{"n_layer": 13, "tie_embeddings": "early", "extras": ["local attention windows", "paired heads", "gated attention", "capped logits"], "warmup_steps": 0, "final_lr_fraction": 0.0, "seq_len": 2048, "doc_mask": true, "train_tokens": 141200000}
Each number is 128 + 24 x the weight over its row's rms, rounded and kept within 0 to 255. Layers, rows and columns count from 0. Numbers have three digits each. The size before them is the row's rms in percent of the matrix's.

# layer 4 MLP up, 512x128, rms 0.278, rows 357-511, columns 96-127
104:107108103130156092159097099096113090108195146098148157178120130104165082154116131113144118119182
095:114162117086147163126086114162112102106096116083141124150133082106157089174152149156146160179104
104:145106152088106105134134139099126138112113121148125096105155153110161132138136122129092124105080
095:131128143112166140110132134126082095090100140162134123155104105133114122078097132138121130127135
091:121123125094120120136136166100173163138159111116076113154125132083104098098120153107102107167132
105:136139139121139142160150108105104126135105139099146135141130110127127118101137118159130170094130
104:108126153141124171091125111156143192178139172177161178128140116138144135153138112122156107110114
089:128161106085094176133160115136150117143141091160138131113115142138131113149106151131148125097122
094:138126132151129158131146147118127162146074077099120141170156116115133126136145150163118117108104
100:090138119136117086126131114131121169160150136115107115119143141159153118126102171120140127112079
095:138126104148136134131117148101139120125113150156114156134104138159137092120110107110153204137071
102:118132110110109143121156123108101123134123132115115182160129152148150131161171143134175089085114
104:158090100141108157118143110130135105182146122091116111131092142145137118129129160098163169130107
101:105156114137130110165094144160145135146068116106106157131099145110086090116156144153103091094144
115:142152175159183143108106133142105125133118094132166088142122154120140120154116133148111152154131
103:097095120126151149146159105132167082121118137162115116188123113137120096110127129120146163109135
105:155160128108137106158089146127145141114086118145089125100169154133162126132141182145112096087117
089:153115130053144154128099127113182117141152088133117130148148133180136116148119135131174107127133
101:154107143130109098105170113158121120112115107119123115141116129139127125158153126148135144099133
103:095111140100143093109152113152121158130147109128103149128155139181090123138145115089077110117097
094:112159097113120127141119074116137144142119123118125125139108136149145100155117115114104141118136
096:134092127176121113113101090154129150156124114140126111141143133121154139167102103078145110119106
095:146188124082168122098128129141131147162160106107130107151107154149137110154146117118135137119101
097:119126139114126103085162114145143068159124104093157102155129122132128139110145148127137084112148
097:111122164106134122097090127120138127134166139140138124121106182150192078129109187105126070106146
093:204154158102150099148111130113101141145096114121139110142116135100138098099157127128114141107140
104:128134101143191098154108120108094138136158126114106099128141148153086083123130143109189114126126
100:130148095139167153106113120112137161146138119170096138169138112132111102109126133108131110138075
085:150125120114125142157128115117134163179099105115108173105122120117127097165139102146149108092134
106:133097129100128098109105171101157114178146149128162096177111095153112155088126119166151122130089
102:079088083162128133090142120185154114129125126171142093141120117141116116110092086083150142103129
096:153139136155117127126087142112121140125166134109102102119163204133080131132157122168181121135161
110:096154126137124108093104133118147104147141119093125109158124122089124100140148123119131132138165
100:117135128089149115161106145138145166130126092086126142177109139092110124129144150126113165136108
095:104080134130135119138139115140075108174109070130130113126137130132133084147128168170100116139105
110:136116136152138118114189142083076170130144149135147099123153120120115134141141112192095160119146
104:086095158135179100112109100156124134123127124093111137096110128145088122126152151138132125145151
097:121128140155129097136148145187096145129120123164146132147139106072131114095130159106135117128119
103:109181153105077145134121140082108162096135184107113124122117099121122152103111112109160104131114
112:110124128128155067145124135129086124123156128157123137094079127105120093154141077145139119164094
093:153113148148112105155127153133131134140150114130174139149112144111122094127154148108145091147140
094:160105168147158171157157156104154110153177129061124127090074101128179134136151146060162139117123
096:112121109116149172125139143132154101140133091073158151095137162148123130107104112163143185171149
091:099087080163130117158099104150119117110146186155145117093112127141055102162113115096137160085158
110:142114089100109138106157143069100123170120132131173128121127140106133107093123137105189123090187
100:140165125138122123115150123144122147122157136126147137143136082138093135118099117104119067127114
106:135101098089163156084103142147151089126091150104112114161131114129129119118145074140132130085103
092:188150132130161142140118119091133103112134121112129156142106147107117120137155084127070077113183
096:092094138149129101109115121132115115146136120106140125102173080137155153136133129126110119144116
098:106149171150109155088082119103105098131170091134141133131117094128114121104165113171138105158116
103:075160170129147116108140086156137120110150127088128093145128109159134152135091165177128132108159
106:123104113097104102141150160129112108165145150124160165123121153148103112168132104142151138097107
106:147159152087100114146129143136138117127109121138141108105148120142075121130102140160134157080122
096:126097146125106130167143150117101089126103126120126149122135131108155081171118168077128122147122
103:129137145112174130093132131139146154131134113125119123143132160138124111180132089145144129143119
101:140100132117117118101111110133167118160139109106139115130102191125088155146157125148122120095141
102:082181162134148126136109138166137139191148175120145133098117149130111125159131160174150109110119
105:081109140147129111175137170134131156134111096162107115111126114085118114125147167135098134104092
101:085094131113133135132111090127145142127140109114162120112111128127088097156140122141147107111083
111:116115135105144123151100126146108114150114140147175185156106072153138125153143131109177175112090
093:139144145126119128160133144115121122120167124110122116143158142106136103096087152154098060129092
113:159172120089114106136129123119102109119107125092153132173100125131168101140119107150126137163130
098:105129105080125151129123112115111117156125108091114102116079113161150125157139125096188158118125
099:106144136128131123108082073132112185123122154111127168125128084121140102146100131120147122090112
099:166170095149199116131097143084147135138128125131151118107143190130132122129084126137140121157099
094:124117109153137140086131126193128142129133078112113087160111111143106110080084074122129133096137
099:136153128133118114136099115166116146141162171111115140124118090134073160120116107166180147112111
101:092104143108116125148121155099124135130147061120153142114113135091148099133118127104105162168101
095:116093140090154109077103154160120138147127150131177128168123152110114107128119135166124141128114
098:093102102126128131135085120116144105117129152092127164088145121124103084175163132165104135118123
106:100115121149136092083102127133101156163119128110188146120136133122179140190156101131114089128089
087:121133138101143116119142133142103116148099158120154123159126119110128182065122106110112124110153
097:123150136122135114135119098124066133113095136129135148125139117165115103140159120145106107126072
101:111121137138159107129178124139119122175136130131175147135108137147147132099125120140151135129126
099:125104113163127151133106132088165157149167151131107114111096126107183078137107123128131152169113
103:143132091153158140135142090135134093126123124147138125137144162134163081135089143149129113139128
094:101139137146121157160102090113138111091112085097182144130167136157108130116123163138143180097093
092:136122111109114127124127101154124177159105153123119106125079127183158135087075158139123153104146
098:074145138160157113116139157136102146115121135146129127127135115160115131128142096143117129062084
103:074115100101136117141131122096144102153139147134161152155133118139150142102178175167103149120147
102:121089120125079096110095167093136120138126126112148145138174139164118150150160108141135127139144
099:150124145168152128096150126120149087091144153131134109117102096113107114135136140116163140152094
103:138158116090172107147117151158130132144113108192168108113107136130108096096175124122136166159132
099:139136130137158137083140136130160139098155156152145139097106140083140096136091088139144107115079
101:118144112111139117165150153123150131109169122098136129169144113134145062108090153138145140142125
100:113125160135163119091133170141072121141130142146118119138125104146140126126141101111107094134115
103:154159135115139119137141112068136164101154125141085134166082159166103151118113154088109116145115
095:124154139130130148141133092122130115159121131088169120122131135157105088127141143137174141137133
103:116126127159130117122147131094131117163150129134112109111108170101149099125110113151123157133107
099:134111168088108109121091094112148151149139124102093129110092145079119107098087131142163116142157
109:125120164115142091142157089133145104112108120090104135102139132116123090156128144130097101091128
081:119172124089077142066113127085144159113153147112116117164114127097118081178113133099152098131115
118:092172123123147144139122099105109153140140099109088149154134135129142155059113144179133126112112
093:132082111108122100092129095107147091161128124125133152099139114110160120131170120093161124107097
109:171134125118140160150130135133119160185134091122159136152121131133092151146099148141097145110082
091:134104127140142093072119103128118166136140108140147112131117113107156135124107102130154117121122
099:093129137054139109112123162115137166120129141113109111112114125130144110126071114110146106141129
099:161131082136174152093086090127120124128103155118131124124141078170095183153120112125158109139132
098:109121133159156107117098121150155131105079179134135148166101140094153147142159119109115146094120
102:126112137130113130139132171139155129112116072118154095107061126102112140110104155072132061155123
103:158149154116133102069095088108159151170113105166137112168092103104098134165174082125188142137075
106:144113096150143104133117137108117114156122130158083144110176159105128137096118151143103071133161
108:122134093102174125105142148089104099151106078136148144128139106114115081127090128135104120090124
096:127123132150131119148152154127120123141131145117134161186082136129125107103099157105126187132144
093:150121144107115163103139125140145138136128120188106130100096141106138099121119155161101126107122
094:159103162114116139119112102136144118102111101062136128116143137141086101088121103142126164121088
106:157139147136141145135111111114107098178130184078097144084103120143108097101138145090135062127139
097:156109140115139156144097120142152174159126125098130096156139109156161141108084151124152137106129
105:073091120136160151129097121153107118107166114159121157089140111124105114113140127117117111088137
103:122126163112119104094125134125159109130143143130101134084130143160109104113146126080138156090091
106:115108109105137119138123109076132135105186153146125102103108199120163149126120118099121146115116
098:103136114130131077135102164102098143119076097140150117116139160078149151109130148114132133122123
103:102117134136129134128148120130132135151150105107137165108145100113109131142144150117137121131154
087:164108119141168134130087142129159177162135132106148152105141137141159100157098168141090139156112
103:128124137148129109129116168127106119160168166163127094120160159157161088138105117124142105131151
095:113144175145130112140159126141168129120163119098122124148178153085134127110174118120138124152105
109:117120112118110120149118108141116126127117137127179126141145158129086101114151076135137164163134
078:096109106132092105077146158081130131108130131120111141179131156161099118117129132140116110102108
099:121125125131124147168097130067110175135135139142147155179155137126125105120131139139106113159110
107:118110123138163127118163151112132114135163137148115161160110160158116123110127083133112130166127
095:125119162119136143103094127081124147158124113164113091142121120162125107088123132119103130105134
087:155130134099167177162132141128162095080146118105149117158106096129156111120117119109105164119097
101:152148113176150093129106110115119142146089146116156102128088153168113095128167102079130105155103
100:101118097154150114150141089135118146140181090178118129135165163112137113156152127144106076123092
093:147086149116134129130134112110140187166146141086146124120129090092120144112118112132160123139096
096:169090169123128098133164171117095085164139098128147115102115115148128136103134178117149112156130
095:162128120127140110117138133106143054140161146142107153154116126094090144144133133126142140069121
101:152152117174124144144129154109103101126111134136139115127129146155114145143094113123097131104147
088:144087158136141120149135122133116106088139115089105135139162098154134123075107074169115095098148
083:143161138128136142130112143145124147174104100132126117124118105131135128155144062120132079101106
105:137148157139150169124101115164110136106131098115139128097064133156127151134125093124150138152110
094:091147165136132099122124162141144068132102098156125119181114125099152105120096075127161090166149
096:139163093148164127138157132100138132088129178090137147134151164131122155099137118157144131116136
086:080149149109139095148130168133137120072120110134148121139151119112121110115124168109076153118132
095:193112141096120112161123113123101120117170126082141142102095138139093118103140117134106093154093
088:098116186103098147142116057123162134173118110086140133125153141102097138075141149101111104131128
094:156131148123160111098090091161147135132197137112118166167162111097101162121088128106123149086116
087:147122121127133134069137126151171127122098112115146106128131179111155119153174121126161145129162
092:118098074111130102120126131125079084092104102176098130111107111139132160091147134156091126138088
103:132132084149055169092122111165137115136120127149140091088131131110110129143128112182142108133097
102:157150103131118113184106155145118152150115129129142114129129094131093099082165095141126173101107
102:110099115097199132130076135129115108134099129099163123116111141162148158180127184109099127131143
086:149129116148170109101136096124100110141162149144139131091151130149096102105129111106155124124126
091:130158145120131115148124141138132131127098135107125133121132102154125119179138137115181128110132
102:105098106112088154135160133124152125138149123114101109157113097078120127124103085130122142121119
100:144117145100081111092089170118133126123092094144134145138107117114139099042101137137136115134102
104:117092155117123124136155180080131102105162096108171151125147167083085132130111159174098128139120
108:174109154138146096132083148113147135119147129074109131105151084081112128122162160141123166126154
098:111115107131123119129110109123111144158161127110147134110107139113108095169106153143156175133151
095:133116118129150113130113149124165098148097120145124118145094146130085149117130098103125092122110
109:098153151129128119087094129119093124145109104133150110128129100116193139131133159106090074134125
107:095150129121164165161076103137126134149119106117084110099127137124127118158101145131118118072102
107:081125127119133120139096111108082157142118131121162141114102166112086162122128101129088172091134
105:115138162125143155097116097105143151140145137121142122125134109136104143147136124158139150191118
104:183108105108123125144094154163149114129091107142127126132106125112142138123103124168142124105161
# layer 4 MLP down (transposed), 512x128, rms 0.279, rows 357-511, columns 96-127
099:163097113128105168103120110135176129163096131148120147152138120128136126143093067126141128083131
099:144132146145113113159127105162091179144099104092104136163159117110121146140115110107139132135086
103:093155167131108164139139166131094146093137150118141148165165107127130103095166125103130088151095
097:129148106117113109124068151134127162113148118167129156102121095123109161101131116128124095147166
098:125122159108099155133122130111128122097110148136100186154108136158100123137114139135120143181107
105:097142134119086130145149101128125126128169114124114095133139103110134128115110158132108103173167
105:155137095146123131125155144149130118166117157105159126155095140132134138129118144115121125111150
100:082157111118105176109161149128128154149142103108128149094146179112145154120142086110111114109140
094:146150112137113103098155095159164100093108129155150126135110145132115121150143146135116138115141
100:148120139091138148118099117130109133072138105161130146134125114158127101109142155163101154119129
103:147117113116120134142110100108133087132121130088107144166122113093158156107145102118125114150129
096:105103147129152130113104109126145173124125110096137102143153139180155085136108119158132151174070
095:122102122163171159153131119122141123134124105115160119105154118107156118153125127174124109154136
109:149113114100119146138165109114122110105121137167082099128145160131157118160092141098186099134149
105:145093137143127158158141143158149142113126139136113079107120165111089127109100108140094111151174
103:115133082135105131155148130140124173133124102097085139153096132094182100140149152182137100127171
095:122156114145117118135114148160113133143142154131130129106144114130119126146093125098087135182102
091:179116143164154134144143058135152131101129151156118137106164127124107128101130133148122153141146
098:101148132142150147110139172106120176135140115163114121113116089123141070166141083081139139139140
100:156091110149101166105126194124105115113094132104134113134133094103132185105152140160129143115098
099:133134133133118113084121124129152142113131130122130122132136084145170100154145140147143159131089
100:110121127149140188144087132109123158139131159119119088125139116106132132135036089105134106100132
100:143127142159105133116129141137123137098121136106098150067141172120142107128149131133120139132142
097:148092122121141159149140133147135137113081124107105156159134121118106150128171139118166175115144
102:188122120104134114166134124144113146128120135095094159112165091118116098168112151125130128140154
097:163112106154099114142102121131143146119117153083095143141176142130125177112113141095130131118163
099:155091195131153171134133112109129106131137159132127156131113104135150139107140116137116120152115
095:118119118143110081114136156134140148139153096181128133165093108110136111144145123130127175134137
088:148155094107132094103110108131098122123124134117116156112105099118158179183083109124141095113132
103:132113110159098123110146152142128171128091146125093083140131162115114146104138145121141127129142
102:096092144145111159142137105107110106129138146157081164114165053167115141100084135130135137178125
090:142125119144132135150163122084119166128153163124126097140144125115148159117170155093131125080108
094:149107117140137139174125142158121113102087142112147119152128182110162136137131156122116119146178
105:128138097096116121139119119141139129127104142125125164093136110117115161123085059159106135149118
098:137130100109112127124181166101094133133110119113092087107109123146105163110142188156142121099111
102:143158164080102127137136127127090093142084129117121090093111144118165145089119135129128109150098
106:118130109128116134095110101128131147130142095123070157118120073156123102176107163147165145142125
098:134147122110128134122119123124121140164160108124137094136139109173137135114146148082124121139113
102:125164118123093152102105127158131090175137108173139154114136101098129144096121122126166174155111
101:149124096122136135144128120073099132107127152105130115105150115082126176129147137154061126133180
095:093137140149164151126080160160142144097142140167130137157129110144178107096142131135130134122109
097:094095133119121102123165110163130180127085133154125119114134130125108129138126133125096127156126
094:091121124123128141162129128130117123143109121105108109131171125142183132148120140144094181163117
095:111105167105120154121127188117120118092117089149123134104101124089124109137129110089158129151151
110:095100080130105122154161106145142139111136133129159154169141121102170149097093085142156141127125
095:109168131107106134121146088157174122141136094093127119141100079164100109100114122151127151084136
106:151132135139129125149107147079139123098123173115088133128133107119103141122106099155120122148150
101:127107139121157152138137098085129085147109073136107167110130128094116135134134120126093122150108
097:132115144119118107130081122087142110097112165132131150084153086135106103090138155111164151161128
094:121140145146109104130088156085154117155166138168086136101133096143108132117177188135146111068171
103:115111127144087156158093131092124107075137155137130155137131108142151123140110117086103119154118
102:122172133132116115117115145092087154108146143131152093112136109123120117141123131083116110105103
102:145133140116159123141150144090145142148141174149114149091121098099150106150123147129128157128131
095:108126124138146148147107138083122151144139117132096168116141118111085112162090121101120138152118
102:138151127103086123128136133106112146152149141097130100134129089120142148160121138143152083095165
099:141119165150125094144120131122141099109133107125109081147161100122117118120123120125140120127119
098:110140105137096112115135137099172145101152108145154165124134124153135147155073138136111117143130
100:104182105146154126123083079189139140118119129106128148114113131140112107155105074149098145153124
098:130101116111098165135108126149106174099129134152121125125136193134125172102151104110151134149102
106:123141080141140138103147164143151148162109096127149076127128119105147170132147150141077127137119
098:127097107112118167151070111117133142114106139133142154129154104162122118089089116140144091094113
107:143122134120133140170101126175089165104118102150144172125167156125085142136138105141100121129130
098:149161133130119134171124157144133153137140105127132128173111142141159107132105119123106120154164
102:103186165163107130145126134090112106112150134138149100121128111125118155139160101153146191098141
099:147141092157131143145124098143142154118111104110111167160160151138120146085136134139141147135182
096:149115083144121103150112145120160104113100151101159132111132103139146147145134140154094122114159
103:094113137123136062139095081156108118126112142101092141140145099151173164102161087148090130171140
104:128117098135167140141123151081130111127122111097094146128146157115119123138119092100082139124130
098:151133105123111117124079136124129111095129133087163155123132151133149128129141166136097107126179
093:163123133079152165124183129115147098153116110104156142140123111128138141150103082138155198185141
098:115120114143146117141096148135096170117121148091203143121132091124147125104165175130105148110104
095:110094118156109156155134101161139170142118151147133103153107129101095148081125085137117101148127
102:093104098137110131151135153139054113097131123096122109112117102141106098135131092120126140104091
104:092138091091117097097137121125125132127083122143119105144133123118143119120105117135159136110114
098:127129139161182095130126035139123128129146141160123101149155121131134151107140131145107108174178
108:141111146160133165126132132111175083160149106179147124075120152160101120133116161133115144108133
097:148123102126142122165117111132145151108122158116138156118127117118113174128092125146092096107132
094:126158180114098120123123116128139098105094139113085111117147092146126087118136105081123106125100
103:166144097149126114121176107127139143097102140105082152147150104156152121146136147147117132119098
097:123151140150105124160141167098131109114136152112133125104135085162162133144143116143153067100124
100:161123133121133146121154159137132135139132114151108087110154155152154178089162160065141127111119
094:102170131140120143146105045126099140107151134118131131132096113115130107126132132146115123176158
104:126114128133164104147146134095123156099164182143133111134131159113115103140070121088113099151089
096:114147104152124130136123082149109130178098128121108144112098144151174165118098136102075138133136
101:113107129133149150141090121169152123116152131094133162147099147179102143109147136103149133133130
099:104148105121127115112173125093163129107108147117088080162154158163151153125140118108128155095116
096:165152150146127167174163120118133085145119166150126114106122112141119124148141142115161098156133
097:115128167132152164151102111112117126139169151099107151126199090123098114135096117111069142126147
098:159124123131091128161142114109122114080121158169083125120114088112115115094122117172147122159133
100:142096174098136183146099137086122130117183193172087132091126106102165129134146179153146121125135
099:140120144115118103133139109123191137100130147098129134120086112211126130099083110146093125101150
094:108142179098108093135122102097106111092118167096119153125143150148151110169112114122107123184132
109:122112129148131138096117137114122136086130099169125143125118110073108126112102135148155117099092
097:152104112172174131078143140116166129049144137112116206125125091132117118122128125144115152121164
103:148122125119093125107116155149124152091159101134146131131141141106096112120129102105156146079095
097:138149098112180101109100116153136153127138130155137157125166148145090143079125157146131134091115
100:148132147109154125082144113150162155113108162163107142102163150140094115161129118097109148139146
101:147123111129099117134143099171160145102171103134148132107122117135129168088107090157133140188149
095:161153092084147162147096128112170115118127134162119160127097119138128110092121118094112120131127
099:135126125159123154121147141110126106154071121165160137119132140127141110124153086156144119153148
097:128154094133139117122144051130100107116117123140136180166105104137083110156080141121095162154144
096:150126113128105149117169114114122142151147153114116119082112168108108116139169109190120143108152
103:088146134170141160095145112138143104120112134141109099115139114125165139088136081099112133124159
099:143093156137124138127122129102123113130111166119116099127146118142133172129068139117157134149084
101:142183109143121110164101137122168145097154151133094136163148071126120164097125117118098135162119
100:146094107137069145167122126108101155130116125098131158129150131085097151117088110111128122124153
098:135093111138106120145152131123174153130127155086162098093144122136144142132122119113113144164125
101:145100157132137150156144112161114161136111106160118172153104154158114116105122115115149113139143
100:115133146103128124144144111105138133120099189126109123130101109112139110141158089122087130059126
100:105108126144128129114140102161126131138138146123106128136120134127135111091138141168129138129123
100:134118084144137130120199080136160131140128145123099201132103096142132114126114106149117137118092
102:131091121182128152139101086167118123111157148134107173168130167125129132126070132108118165164138
104:137107152139128151064139167118123112078153153117146130148091145135154137129161081145115196107082
098:136119104141106131144138154111128137139085106126094111119125116142129105140085102135095194149127
106:104140133110132129164100098139112116164119142154122169156104151130138127097140105152121130174122
099:166095135108145138157154176138113119097124100102151178113125139098146137159152146086109135125152
108:131129124144141156133134126154132141120142167162123090133122097105059163127159119124124173105114
092:126124088123124104144129075105175125129144130135107173127143107066158136122095123134134101136111
103:099120112146134140087121170211125125108175071139099148131137156137183143108159150096130116127106
095:095168143124128102120100161142195115104114137136098132122128151136145147154137134155180064145090
100:115100141121117127128116137135121125105127135129134133130098180116150170109175098117166144099184
092:132097127137114131133134092159072135175135126153132120122123100148101101138147123145099150156093
103:128124127142108089137094107168154118114128107164110150108169123114113133139092115126120086162128
105:120144135104136105147124090136156139115166142108115117132128132127108146118113143136104132175129
095:121118156111126095139148097118081130167124161142121154112147093159147120153162122143075141159113
099:126143143153113119104148119154136117128087136111111162127106116140159164130129101146164140150138
093:118133141106118143096089094129143148124109147111121116140125147127077140129114129090074117116144
102:159131130146116106107184129109193132115160143094171132106143109103160145129151172126150129147134
098:095104147137147128155155109142199130106112101130175128113115128131120145172107127096128089175153
089:131134129125105093132150090130159110100115145077137103096115101121131139130101103097118155113159
105:104161133124123122130108160151187120109143107084133113140124133135116127095096105130151132149108
102:135123127129183119153153127132136120093130165156165138139135115124117143132166140188131127130170
100:126116137152097132107137104160139087129118123127093111162098142143172133100131123093159115100150
095:116110091144140115154117133145134143106140142143116150123121146134126194115154176047091091148137
094:131154091098135134161110118106143160106130136155120116118128118133174137152112154154120109129138
091:166083139128127170167166116113126140081160145171094146116151121107158121125128125114122114105158
095:183168139154127094112125076147141149133137107129093094136139111115103137103140131110151106098123
106:129115119151102134119157179136142134069108132110089124078154137139156131106149141099099161121099
096:128141075132131120174162142076138152106129118073100165127092171118123148120146133125124178139141
101:132154140117155133157163106136143112143130125189101129131146109171151128121160123104113114160105
097:142141137146151124127114083149168131124092126159095092094140107131113113084109136122107110114107
098:151127120145119112175112092148131163134132121147118170129116147179087131097169098119110121141113
093:162146124166188156110129138122116157100133150118176175166124149117124157123110120122131089148111
091:147168122129154121109081127129125135106122167089115168141190160137132122139143132095131120127152
100:097132142136128121134146131117142107117109153099078105153109083126089103073120098105119114124156
096:103154112176072127113107130147093166121117153088088129135134142115107152142127120100113109127106
099:126110100128141201146126133098085142139105089129150129169178132140115102112100091146144088116096
105:119158121162130130126148134137140123171125162138124107104144123099144112095116120118122115127111
096:110147129110137113128145115099165144106116141111085148117148083110124097090085146122076110132159
100:128154114137143113091100114169161142090168105133125110103109152151150134120112092155121145096131
111:113100146157144115157116128117107174104091138117166116136117167134116176134125171133111129127149
110:133127147175124115173135129168145153125161145147147106103139112144133139088160123141127136125125
096:176160136134152106122124120163141083126114097132123177124148115134111138126140130127103069155105
107:157125115107131067175149092081131113119077111124129142157100150147136143118128134130166126143112
098:138138126119103153098110146108120150160117179144120150121122128099147156133133152091078144120121